config.toml
intermediate_size = 448
norm_eps = 1e-05
bias = "all"
init = "normal"
init_std_up = 0.0575
init_std_down = 0.0
learning_rate = 0.00457
beta1 = 0.95
weight_decay = 0.054
lr_head = 0.00398
schedule = "wsd"
decay_shape = "linear"
final_lr_fraction = 0.02
max_seq_len = 256
train_tokens = 141400000
Each number is 200 + 40 x the weight over the matrix's rms, rounded and kept within 0 to 999. Layers, rows and columns count from 0.

# layer 11 MLP up, 448x128, rms 0.167, rows 423-447, columns 0-127
172,180,211,225,152,155,223,174,231,240,201,186,167,174,247,245,156,199,196,224,196,188,217,196,228,279,199,167,135,202,217,158,155,244,135,141,127,206,185,245,232,254,289,253,245,159,286,175,177,188,147,221,263,269,203,174,221,217,204,266,139,175,222,166,159,211,148,183,119,189,191,192,174,224,197,172,155,184,230,228,150,258,216,241,179,226,231,167,231,142,147,203,189,163,126,224,170,230,204,260,193,256,209,223,175,186,237,177,244,225,220,216,191,235,135,224,308,207,217,149,233,232,162,210,161,203,226,145
212,220,218,244,263,194,226,257,264,213,232,203,249,168,193,211,260,167,205,196,238,258,139,135,139,192,176,154,193,153,197,171,225,139,229,197,192,216,193,107,150,223,160,159,111,229,221,162,232,149,162,175,290,194,237,165,306,187,229,225,201,181,271,240,177,284,227,184,235,112,168,134,208,143,238,170,266,180,166,188,124,202,238,215,188,152,198,190,171,205,148,296,181,238,207,179,131,195,245,212,116,142,176,188,192,172,203,206,262,195,159,187,250,205,145,230,183,216,195,160,227,228,161,300,212,201,254,208
186,205,286,212,200,189,162,234,270,154,206,120,194,184,178,183,226,187,159,169,250,236,209,189,189,252,109,265,190,231,228,175,226,197,138,243,219,205,211,217,163,133,190,169,177,210,203,185,184,205,188,205,193,173,225,145,144,225,167,203,189,205,187,223,280,225,180,166,296,192,250,188,180,204,159,244,240,189,215,109,135,198,167,188,134,210,218,201,205,217,226,206,215,224,157,190,162,199,216,140,219,123,214,290,144,147,181,231,174,210,150,233,138,177,177,230,229,152,246,204,235,267,128,229,217,193,227,250
165,158,121,257,217,195,223,176,191,148,188,187,183,171,227,236,173,251,249,230,233,191,235,195,226,161,215,214,201,201,180,189,203,214,251,193,166,296,249,224,201,226,174,200,220,229,175,184,182,258,183,279,140,233,167,182,201,211,117,218,211,180,257,210,264,250,233,159,163,252,210,163,286,209,224,226,188,181,125,214,255,232,245,215,160,246,220,224,197,211,254,236,245,274,237,196,140,176,135,252,219,193,184,157,236,181,220,215,151,243,214,246,186,232,283,235,195,175,214,180,225,137,223,217,192,200,106,147
202,194,168,121,223,197,195,174,253,144,237,208,184,180,270,195,290,115,268,217,233,252,179,238,222,172,233,141,175,193,183,197,234,235,268,143,192,194,161,238,217,167,168,246,208,244,169,228,147,179,194,217,211,230,218,214,266,228,194,164,162,165,190,158,235,171,209,194,200,224,261,186,288,241,230,239,269,186,223,202,233,179,188,178,209,212,243,176,166,144,228,287,296,159,133,213,197,211,202,264,179,213,264,249,257,205,180,223,256,200,201,185,225,145,159,256,220,232,234,194,205,170,140,169,250,214,137,103
252,211,162,219,121,241,222,266,168,244,180,192,186,244,135,146,214,167,185,134,249,251,219,107,139,166,146,249,213,168,228,230,206,164,196,167,222,139,200,244,218,196,249,189,162,233,170,187,194,222,193,202,165,253,159,255,203,62,184,231,194,151,117,202,200,246,193,132,134,247,132,239,202,164,208,188,201,214,157,134,204,154,134,131,242,146,181,291,184,237,232,178,178,228,238,167,273,280,195,157,209,199,218,157,179,211,205,197,204,227,146,223,243,159,227,234,156,160,156,160,194,116,145,190,210,238,131,173
239,202,235,184,144,154,139,212,141,176,160,130,247,151,257,222,210,219,252,132,94,161,199,258,206,235,205,145,169,162,237,191,168,190,284,201,185,177,259,180,198,233,199,233,187,200,233,257,223,196,244,185,194,214,197,210,156,225,183,253,136,220,184,168,258,216,221,254,177,113,214,209,200,204,241,136,144,244,275,172,194,149,163,180,180,162,196,279,225,135,151,215,186,209,171,137,221,130,223,203,190,299,180,242,173,149,200,211,258,247,229,293,226,170,190,188,168,236,134,225,173,215,226,227,254,205,185,221
162,223,178,176,225,212,265,234,191,225,198,211,240,182,162,217,159,112,173,218,226,190,224,163,189,201,146,135,156,162,153,185,155,149,173,203,150,202,150,281,267,271,159,234,202,225,237,200,190,212,173,221,314,152,240,179,175,271,184,240,185,256,225,227,176,209,229,257,237,258,203,214,170,172,220,179,260,147,293,275,171,285,233,242,150,221,148,201,223,189,176,173,195,261,158,183,259,242,250,173,187,242,252,187,193,200,255,240,144,178,205,250,210,141,202,210,207,203,182,200,195,212,196,248,194,194,228,282
224,240,140,98,167,236,159,131,246,225,185,222,180,265,239,209,217,235,222,276,255,222,182,188,185,214,107,208,212,194,180,246,196,233,280,188,207,143,188,187,158,263,213,260,338,226,173,169,176,142,204,279,190,289,174,202,312,254,196,175,165,179,185,288,102,123,173,170,275,199,181,189,224,138,185,248,196,235,178,166,140,258,127,192,242,248,239,220,180,190,149,190,257,169,267,221,242,243,173,194,149,252,151,87,174,155,138,277,161,262,137,250,173,245,112,162,138,332,159,163,150,179,185,232,241,185,204,99
192,227,210,160,168,182,216,186,164,234,182,167,138,172,180,203,212,162,263,195,171,214,176,198,270,187,198,159,166,105,256,132,151,182,231,162,198,202,168,179,253,195,239,205,144,205,179,189,168,196,200,221,129,262,152,251,175,213,168,229,236,186,212,229,167,286,196,219,195,200,190,184,221,145,184,180,173,215,207,202,200,228,142,188,112,189,199,145,230,245,229,167,232,154,140,229,149,248,244,220,200,174,179,135,178,129,208,219,177,185,185,272,134,185,207,258,206,204,157,155,222,150,163,191,177,119,177,277
185,181,223,247,267,205,182,206,145,210,238,255,195,286,220,196,192,168,198,201,124,196,287,234,185,217,214,190,221,220,190,216,196,230,92,220,304,256,217,223,187,190,223,222,233,207,269,238,188,290,201,179,236,130,190,152,267,162,130,254,204,196,187,223,155,237,197,196,151,220,145,170,183,195,218,181,245,270,246,227,167,196,271,164,246,216,217,258,171,251,174,213,179,235,180,205,181,268,181,302,220,244,143,259,226,273,245,159,247,160,205,173,200,142,165,186,205,177,232,187,159,202,106,195,227,241,206,157
266,146,240,243,208,183,255,147,215,179,200,169,211,259,229,210,239,164,132,222,293,307,223,211,325,172,236,214,211,271,164,269,236,160,169,262,205,224,233,226,203,238,242,236,225,138,252,175,201,215,306,188,191,223,205,255,200,206,228,248,194,214,194,193,290,232,228,265,188,181,231,219,251,215,173,149,243,225,199,221,211,192,181,238,217,200,186,214,206,284,245,240,219,228,191,219,175,109,200,160,156,188,214,235,213,248,225,239,196,206,242,300,241,205,154,205,261,196,240,183,178,234,220,170,190,197,170,188
237,245,224,171,205,295,202,203,251,172,162,186,175,130,236,283,242,99,226,151,219,146,193,162,223,184,230,238,133,281,210,163,239,163,145,257,163,197,212,214,140,161,198,207,210,189,184,147,287,165,142,237,139,215,186,153,209,151,174,185,219,311,157,184,179,135,211,206,195,143,219,214,72,221,249,224,209,179,223,248,211,235,137,244,234,128,223,193,240,166,205,116,193,138,259,228,216,123,245,154,204,248,160,249,178,218,274,167,196,158,187,263,287,211,134,260,237,157,274,227,214,119,160,238,170,114,151,207
227,209,213,266,188,174,169,222,270,239,190,172,274,172,229,193,157,165,279,257,267,222,310,148,175,198,172,198,230,145,195,176,217,208,196,206,220,262,240,163,217,179,262,222,217,189,118,292,216,235,234,203,187,240,164,281,216,185,132,123,259,216,218,212,271,144,245,145,197,187,269,177,203,280,252,239,219,279,194,159,207,197,213,152,152,224,208,276,231,272,233,208,238,180,198,174,229,186,207,258,185,142,211,292,198,200,219,226,179,227,218,315,166,143,280,224,122,226,244,213,211,169,147,207,213,198,188,197
140,168,246,232,159,201,162,225,236,204,214,198,211,214,265,220,178,190,237,223,172,209,120,172,232,204,225,187,257,165,222,150,206,157,181,215,183,172,162,212,240,174,141,221,134,273,176,207,174,201,227,179,182,255,243,212,181,183,197,211,186,221,97,224,217,241,198,116,204,211,196,250,221,163,177,234,151,251,202,245,231,255,183,168,212,175,171,238,189,231,191,179,196,185,237,172,257,239,207,201,213,219,126,134,181,211,204,192,219,151,206,263,195,131,168,267,189,174,221,218,154,205,168,188,200,218,246,189
266,168,209,236,254,162,148,201,160,229,235,180,221,222,202,237,241,86,201,261,160,127,228,210,215,221,244,272,183,193,156,215,240,162,166,199,190,181,218,185,151,220,183,131,197,302,217,185,226,256,153,172,200,117,189,109,199,172,126,192,220,224,144,169,197,165,215,239,198,159,225,221,131,207,245,191,240,220,202,163,235,207,212,273,240,173,212,195,155,207,190,190,161,116,144,232,265,277,173,186,204,292,192,212,162,200,253,205,221,207,195,233,229,133,149,197,196,134,225,213,314,173,121,216,171,210,229,211
264,234,148,159,229,130,229,156,219,240,112,268,153,184,200,136,240,162,101,189,230,215,219,233,227,134,196,273,120,250,229,224,152,179,184,236,252,172,160,149,176,227,201,232,185,150,202,171,245,166,300,222,198,191,192,241,213,218,245,157,172,197,292,205,155,206,213,127,204,189,134,163,144,118,180,245,191,201,174,168,143,253,206,213,60,139,164,260,258,158,116,191,142,142,166,301,230,205,191,266,187,260,244,169,173,289,221,235,196,160,232,200,158,216,252,183,135,246,256,158,153,122,237,166,211,226,122,210
138,192,134,160,176,220,202,260,142,218,191,214,241,168,191,166,203,209,234,171,255,234,184,131,275,197,140,176,259,137,207,185,256,199,217,158,112,211,197,252,197,210,210,183,192,244,276,202,223,151,223,196,170,145,140,251,185,178,204,141,132,215,136,229,189,203,218,195,237,206,109,217,193,247,168,244,224,183,240,252,148,196,173,157,186,215,222,156,144,210,282,247,197,144,189,218,154,160,238,238,217,194,216,238,203,225,221,183,215,222,211,176,175,174,229,216,151,217,207,253,248,240,202,218,246,201,170,185
172,186,146,172,187,190,173,188,157,143,217,198,138,241,232,165,216,192,210,151,196,138,198,170,159,195,175,252,260,165,211,239,178,196,182,175,159,190,247,275,179,175,260,207,215,154,218,171,238,91,232,247,229,185,206,175,158,224,228,164,191,240,253,200,218,113,120,225,222,187,207,177,231,133,173,128,291,205,180,207,177,137,194,157,230,221,200,257,211,235,181,205,152,220,196,228,227,203,240,95,195,200,215,229,179,212,228,200,162,187,139,244,215,246,202,193,134,185,191,164,195,206,207,133,237,233,221,201
109,118,178,191,223,204,273,163,154,239,183,172,216,238,240,203,111,217,197,158,203,180,131,199,194,199,254,173,159,190,174,218,165,177,241,227,237,250,246,197,257,215,182,188,172,201,178,162,163,138,264,275,145,248,229,178,192,165,191,203,177,221,215,175,223,240,130,191,146,170,194,143,171,161,146,213,142,190,208,230,239,270,182,207,172,207,188,235,209,196,162,219,177,233,161,245,165,198,228,174,250,171,254,187,186,136,161,162,209,209,237,176,121,140,137,201,207,138,167,198,165,187,178,252,169,158,250,207
215,246,249,158,203,160,146,226,200,174,221,210,164,218,227,219,217,181,140,188,210,188,180,303,225,281,152,195,209,188,201,172,140,152,191,224,206,217,117,224,199,174,185,170,193,201,154,227,175,222,232,224,205,135,177,103,178,165,256,223,217,286,208,238,272,240,167,206,208,195,194,267,255,289,173,151,246,258,274,252,184,222,137,204,137,161,170,198,216,208,184,217,177,186,215,130,132,261,135,250,169,265,196,210,168,224,159,243,180,208,185,126,226,189,154,185,210,166,196,231,218,219,199,186,172,209,225,257
139,220,183,199,207,78,229,210,175,213,188,274,75,220,272,197,240,175,187,153,262,195,275,275,215,161,139,204,204,239,196,262,193,264,277,182,130,225,232,275,194,193,187,270,156,233,161,134,277,165,155,201,120,220,191,120,163,243,296,201,171,149,203,121,209,132,250,160,178,241,151,248,250,180,229,252,166,206,178,171,195,211,170,141,203,198,167,245,203,183,173,187,160,201,171,208,207,238,231,202,98,225,192,127,186,209,254,247,225,272,190,198,193,226,142,119,191,155,215,172,239,142,210,174,228,196,231,240
182,178,251,169,299,134,133,227,263,175,213,232,197,256,271,184,192,148,233,200,211,224,221,184,189,221,252,210,158,153,192,124,242,162,245,173,201,214,216,266,117,151,228,214,186,220,225,169,173,221,126,171,171,285,150,182,193,269,257,205,151,158,165,222,189,273,221,220,294,187,185,222,210,245,153,203,158,199,182,233,252,236,215,200,274,203,224,248,215,281,186,160,191,186,170,183,158,203,182,209,133,156,217,269,210,145,181,168,194,235,219,217,207,189,169,177,206,190,194,183,129,188,133,182,149,198,169,247
212,147,136,190,155,197,151,180,257,150,214,177,178,202,241,173,179,215,214,185,209,250,254,135,261,173,272,212,206,220,156,141,194,179,199,196,178,190,197,250,195,251,234,237,198,244,214,202,244,157,233,211,212,193,178,227,194,188,180,270,183,238,169,156,242,219,133,224,237,193,161,185,196,252,224,187,227,168,211,168,155,237,179,190,167,228,219,153,147,137,187,142,205,170,218,213,156,253,180,178,243,264,190,230,209,198,241,175,185,189,236,187,182,189,208,228,248,196,188,212,176,177,159,163,284,157,260,268
225,230,151,255,166,207,200,165,184,241,145,242,147,181,181,157,210,182,211,246,244,138,145,202,222,218,177,115,159,185,218,282,172,202,208,188,272,203,121,197,221,227,163,200,225,244,198,164,253,189,253,202,231,150,136,132,265,172,211,156,204,156,159,125,185,198,154,145,199,151,183,175,219,166,238,162,132,251,219,127,286,176,158,155,212,230,223,146,224,165,243,215,248,188,133,231,261,231,150,207,146,157,192,183,172,245,145,202,225,241,173,200,204,210,131,194,189,202,194,242,188,236,159,204,207,211,193,158
# layer 11 MLP down (transposed), 448x128, rms 0.189, rows 423-447, columns 0-127
221,243,252,217,216,107,209,190,237,184,217,186,209,155,219,204,197,137,210,211,199,162,179,239,264,147,211,130,184,210,206,145,248,164,212,166,149,141,174,192,251,189,265,186,219,175,242,182,96,196,207,150,224,268,157,164,264,307,271,187,195,217,233,186,166,188,160,191,219,220,195,223,167,203,93,170,215,206,163,211,221,224,167,148,139,183,154,305,178,151,177,199,156,210,197,162,200,179,227,231,214,183,145,198,170,133,217,275,191,216,215,181,231,210,216,183,265,190,183,220,187,183,160,139,132,156,172,227
241,173,226,169,242,179,195,164,256,173,227,139,242,203,211,225,195,199,242,201,186,259,163,166,221,208,222,156,192,245,219,235,194,183,229,222,214,247,159,185,188,217,151,180,106,195,201,251,219,189,236,238,195,116,199,150,257,164,269,230,140,243,213,122,205,270,252,292,213,189,191,248,176,205,224,183,102,184,200,168,192,213,164,210,296,246,199,164,157,163,186,184,234,155,246,231,244,205,207,175,256,281,295,204,199,260,232,157,195,144,76,162,279,184,177,226,206,208,263,161,165,181,210,151,219,214,133,228
223,167,197,132,157,199,229,208,205,227,192,257,224,170,242,264,207,136,217,212,219,179,196,181,251,145,224,194,298,180,245,144,254,193,233,190,114,255,191,177,156,191,157,182,92,176,173,266,162,241,182,260,222,192,210,165,199,280,243,262,185,240,244,151,205,194,205,176,247,277,185,222,185,233,169,193,214,215,292,191,235,228,149,183,178,221,185,212,169,219,183,241,157,207,199,200,149,174,194,216,199,170,277,225,195,250,121,192,233,163,209,193,183,182,277,175,185,198,144,215,234,193,243,125,214,246,185,264
242,189,185,222,150,285,258,190,203,207,185,197,210,157,185,238,165,190,200,176,196,219,228,203,233,203,231,247,182,244,152,164,251,225,206,221,89,116,177,191,210,270,154,255,189,210,193,187,261,302,221,190,168,176,201,265,238,167,203,183,187,260,198,147,279,200,223,202,205,179,224,245,208,211,233,237,200,171,273,218,120,203,200,232,133,262,171,172,205,245,182,183,197,143,186,186,190,252,279,193,252,193,172,253,179,196,158,205,252,132,238,161,196,164,212,211,221,219,148,158,136,158,227,175,176,140,291,245
160,180,241,224,149,203,194,255,209,232,225,200,161,174,154,197,222,202,230,198,224,166,272,142,173,250,157,183,194,134,276,250,223,147,175,194,211,266,222,161,187,203,210,222,192,138,215,237,166,275,169,182,160,237,140,194,221,176,204,176,172,202,175,226,191,131,197,155,244,155,180,168,212,231,186,215,221,251,173,115,224,247,210,225,203,155,182,300,243,215,167,168,199,216,219,174,243,207,194,161,181,209,209,199,215,169,85,180,197,199,214,163,279,174,165,193,216,199,122,291,187,246,255,176,197,194,183,207
232,322,145,195,237,236,260,159,206,152,220,118,246,266,286,209,190,235,132,232,189,200,187,245,287,205,132,268,171,143,232,169,259,244,211,173,139,187,152,133,157,170,148,187,206,200,268,235,145,215,150,203,200,248,263,252,204,168,217,197,163,268,184,203,263,232,219,224,176,304,244,198,171,122,191,178,231,160,162,147,183,226,208,273,249,184,187,188,115,219,216,206,182,230,244,164,110,157,269,182,179,231,226,151,177,161,143,286,243,213,244,155,221,278,135,243,198,213,203,285,134,193,177,286,164,173,196,180
172,166,183,187,239,183,287,183,282,177,235,211,166,191,137,177,227,266,152,188,205,151,225,173,175,116,202,184,255,256,226,134,208,154,187,170,221,156,164,198,170,208,183,170,168,184,251,174,142,215,155,249,184,200,185,237,237,267,215,167,225,203,264,236,187,213,148,187,217,208,263,206,161,202,231,113,228,221,232,173,144,197,261,211,182,123,197,258,289,304,195,257,199,205,245,183,167,135,168,158,218,156,219,206,194,245,151,146,165,185,209,245,229,136,237,271,130,179,226,246,193,189,149,172,203,260,219,222
217,179,175,226,206,171,185,230,226,181,150,186,209,123,153,297,230,150,194,175,205,173,216,198,208,197,214,286,197,236,201,231,178,200,154,216,182,230,166,235,142,196,193,204,191,182,215,175,278,159,189,151,197,195,208,198,271,265,161,240,276,202,193,204,182,125,170,241,135,173,170,183,206,215,195,254,280,177,216,190,202,272,258,178,206,139,217,142,215,205,216,178,221,135,211,264,107,168,203,214,134,198,216,196,146,129,206,172,236,194,194,196,191,222,196,192,151,149,285,171,175,225,282,260,235,169,178,217
250,213,135,223,208,137,194,163,177,148,136,251,137,183,207,196,199,129,152,218,238,189,229,173,201,151,249,156,240,257,179,197,172,149,212,257,128,187,204,180,211,116,182,173,164,160,263,166,149,169,126,116,223,212,170,180,243,184,194,138,165,141,230,178,187,286,187,200,163,167,172,187,163,184,193,192,205,230,238,250,191,193,233,200,194,208,204,195,245,199,239,153,225,202,209,175,173,179,253,169,212,214,198,129,223,167,266,262,195,219,160,208,191,177,179,171,232,201,73,141,158,144,129,212,162,141,174,179
175,188,205,161,163,243,160,227,185,195,240,200,172,199,243,221,166,257,173,144,140,259,228,189,167,235,208,205,160,167,162,116,177,230,202,250,197,243,181,215,178,153,171,244,217,221,179,168,259,219,195,159,221,194,192,187,208,221,143,210,203,172,165,182,209,234,223,130,252,283,207,145,191,201,176,201,193,130,238,196,177,169,240,223,174,217,184,168,241,270,147,213,152,277,245,214,111,142,228,208,288,225,239,233,174,187,169,255,201,181,145,258,155,188,246,243,249,209,264,194,226,204,160,281,228,203,207,227
201,189,231,140,222,213,215,219,174,238,160,245,256,143,201,145,302,179,213,184,193,153,260,221,262,241,294,209,200,169,169,168,208,205,128,204,167,272,220,165,142,157,198,194,175,212,215,141,234,155,108,230,179,159,227,223,172,228,192,203,253,264,246,177,202,166,217,140,158,221,276,202,251,258,250,165,194,168,300,172,165,209,220,217,210,249,173,171,221,154,131,180,213,206,191,240,226,270,220,190,177,215,107,172,241,199,224,194,215,223,211,225,134,261,207,193,143,194,155,306,284,188,194,160,163,170,209,246
162,229,191,232,235,178,206,173,226,209,108,219,228,255,270,127,234,215,178,201,192,192,211,229,203,173,237,194,201,217,152,148,246,174,204,160,155,225,182,239,220,216,129,178,116,158,270,200,206,258,266,207,185,142,196,244,153,173,144,219,203,107,193,157,188,206,239,211,193,210,187,111,172,180,255,110,170,227,197,242,245,209,229,226,231,293,210,145,165,153,235,164,237,210,112,121,135,184,177,198,205,154,176,223,151,206,217,165,192,190,151,223,175,225,209,280,218,314,193,175,183,232,201,190,196,272,250,173
176,197,165,188,190,227,169,214,137,206,161,190,207,211,219,167,228,175,173,211,171,207,158,208,200,215,236,150,172,190,228,270,199,222,205,199,205,199,243,153,140,154,155,185,179,216,299,293,220,195,158,225,206,151,159,198,183,258,197,127,196,304,250,197,184,224,264,216,225,215,339,238,198,148,222,116,256,251,137,256,287,180,184,148,209,105,233,231,255,184,247,239,175,115,211,307,201,148,153,151,245,168,179,253,185,221,213,162,267,216,139,178,241,213,261,248,185,186,220,197,159,227,111,174,197,182,260,153
211,116,181,283,142,185,235,165,199,191,194,244,198,174,237,180,202,181,204,213,213,279,127,191,182,255,158,252,148,169,180,261,215,212,158,152,224,214,259,244,189,203,165,209,263,194,238,217,173,214,231,180,259,247,187,225,209,176,209,155,205,181,195,217,254,236,298,191,186,183,169,164,220,233,251,202,255,198,270,282,176,187,174,126,190,196,173,238,174,197,186,259,194,139,214,174,173,166,223,150,165,163,314,192,187,152,200,159,192,187,197,238,190,194,246,179,202,184,195,266,184,138,230,237,239,196,128,135
150,264,190,252,242,208,227,209,199,195,156,184,237,195,204,216,144,242,176,150,152,221,146,175,203,175,204,178,170,138,187,168,209,220,233,216,209,172,209,258,270,165,244,210,229,180,222,204,169,184,114,190,145,229,184,197,225,125,206,161,240,263,190,247,153,229,215,218,218,236,208,152,217,223,280,185,176,225,193,220,277,241,221,232,293,181,202,225,140,206,231,184,232,196,225,170,187,189,210,149,223,166,139,139,198,206,138,195,252,162,205,198,123,119,215,199,224,175,226,204,208,174,300,242,173,185,224,234
230,203,218,153,162,218,163,212,218,254,245,185,179,164,238,239,203,210,174,214,161,151,225,145,241,162,201,275,156,190,273,152,153,231,251,161,213,156,209,184,253,187,217,173,225,156,219,288,250,140,218,196,175,279,172,119,174,141,113,213,164,251,223,207,145,235,256,232,124,194,230,236,214,148,220,236,199,195,269,193,190,206,226,227,179,144,243,213,221,199,212,220,269,182,123,176,136,199,173,196,179,178,150,154,100,151,291,138,204,164,236,158,166,123,349,254,256,208,230,350,167,178,253,169,127,223,214,232
188,221,154,235,254,248,196,257,199,118,279,164,269,147,259,164,178,191,232,210,211,189,199,186,167,164,168,118,176,146,281,204,252,180,143,183,142,250,162,220,231,200,104,253,153,245,206,143,224,272,198,176,286,202,199,195,186,222,229,233,192,126,149,156,215,129,267,256,266,174,225,186,188,170,210,193,159,102,114,303,167,170,229,222,165,191,288,142,191,295,148,227,167,180,114,172,155,176,238,245,170,261,227,216,273,127,148,197,252,176,197,222,174,165,169,219,163,215,252,202,83,242,152,252,166,252,210,177
197,193,224,153,198,95,241,225,190,170,173,175,162,138,161,289,167,218,215,201,94,194,228,233,187,270,202,174,203,293,132,223,193,237,226,222,189,151,188,203,174,235,229,172,149,177,193,160,220,242,168,155,219,242,227,233,141,221,170,147,175,246,286,191,251,196,189,160,212,236,164,270,239,194,260,244,261,183,280,232,237,147,183,170,271,156,205,220,262,216,206,176,219,222,198,146,215,250,169,214,219,158,267,157,172,232,251,193,182,210,226,192,234,241,196,234,179,102,224,174,256,172,202,194,197,123,265,177
189,232,259,226,200,175,175,187,179,198,276,230,175,276,170,142,251,204,103,195,237,173,225,175,243,192,196,196,245,152,200,229,282,177,188,122,168,205,171,221,224,281,202,166,210,232,202,230,188,285,196,250,161,169,191,135,136,217,190,241,179,179,206,200,174,247,194,258,207,131,222,113,257,228,133,201,202,218,204,190,161,204,198,211,235,229,255,147,206,156,121,146,176,237,295,235,257,229,214,236,230,197,231,245,188,237,204,174,160,288,169,221,131,208,242,222,184,221,230,181,175,172,221,187,175,186,170,225
231,200,246,201,175,219,179,230,240,226,221,162,227,180,164,131,174,200,189,212,179,188,258,160,250,220,171,213,277,166,176,202,165,262,205,225,193,144,151,183,176,213,221,185,189,188,191,267,248,268,242,221,199,126,220,187,184,234,221,214,197,201,216,246,191,169,160,196,173,197,143,245,209,146,175,137,200,208,130,209,168,175,215,170,162,227,206,111,169,209,215,154,185,203,216,259,247,294,157,194,159,237,166,230,199,242,258,190,133,258,170,221,242,162,253,196,247,251,211,210,225,219,242,192,177,208,155,179
148,224,137,202,205,206,153,145,193,234,261,211,238,170,235,188,199,142,233,276,213,244,167,151,193,197,219,189,234,218,163,220,239,196,204,140,206,187,145,223,227,150,211,186,149,213,274,191,209,264,184,233,240,204,220,222,178,235,227,200,184,163,181,183,143,221,184,172,174,197,192,171,246,154,224,264,238,219,245,234,162,243,238,225,123,200,182,242,231,202,240,189,228,200,165,204,239,188,241,194,243,230,201,167,215,196,255,146,212,177,141,247,160,201,187,210,159,232,194,181,205,227,193,204,232,202,213,217
219,224,143,206,249,152,267,206,224,216,250,184,254,217,237,144,183,157,163,214,271,198,189,241,133,213,155,175,197,211,208,238,163,109,177,237,218,271,232,203,160,167,259,160,253,192,219,138,251,210,220,218,136,162,202,180,230,247,246,247,150,269,228,183,211,204,142,206,253,169,214,156,222,252,228,175,152,159,107,168,166,218,164,158,182,185,256,225,253,191,187,139,198,286,214,129,296,143,192,213,139,234,170,160,257,184,183,231,182,189,227,188,227,309,114,227,263,193,146,121,185,209,129,139,337,230,237,165
127,245,209,166,291,152,228,236,221,207,213,237,108,170,145,206,184,215,255,223,199,133,115,231,198,205,153,110,235,203,267,156,203,177,164,205,202,176,220,235,182,191,223,199,184,202,224,209,210,289,213,177,218,218,183,157,268,184,225,239,209,212,240,250,146,258,182,262,184,294,172,233,177,149,171,238,239,193,277,259,217,257,218,168,182,206,184,227,212,156,298,216,247,209,127,177,187,173,212,234,170,161,133,253,160,183,207,279,244,197,209,139,199,155,199,232,173,178,217,199,261,189,225,128,148,220,184,202
230,196,163,148,137,246,189,257,227,231,210,147,105,156,151,260,197,230,214,148,217,265,130,231,187,211,228,203,196,161,174,205,184,104,165,186,219,237,218,229,206,188,200,157,172,206,223,238,179,220,215,179,202,180,172,196,307,229,220,219,208,182,243,190,189,167,209,199,197,204,208,239,197,248,180,249,188,213,188,196,211,184,296,168,194,212,211,255,188,186,190,188,126,195,146,178,237,195,212,194,149,247,186,237,205,144,249,251,182,234,216,208,238,134,109,236,179,157,198,182,193,249,135,167,251,190,261,240
243,247,201,215,198,197,212,222,190,158,253,239,236,196,206,202,157,242,232,194,122,227,212,210,143,193,166,265,182,222,171,212,132,194,199,230,116,194,243,230,186,154,174,209,332,144,255,170,135,244,181,261,207,262,218,262,134,191,236,214,143,269,196,243,259,221,255,198,238,232,209,244,225,214,199,199,188,163,162,229,111,219,235,181,194,193,194,197,87,225,203,262,159,193,224,235,100,165,300,202,224,238,193,200,202,162,197,187,154,201,227,262,194,151,227,225,221,266,228,180,189,182,186,191,209,207,238,221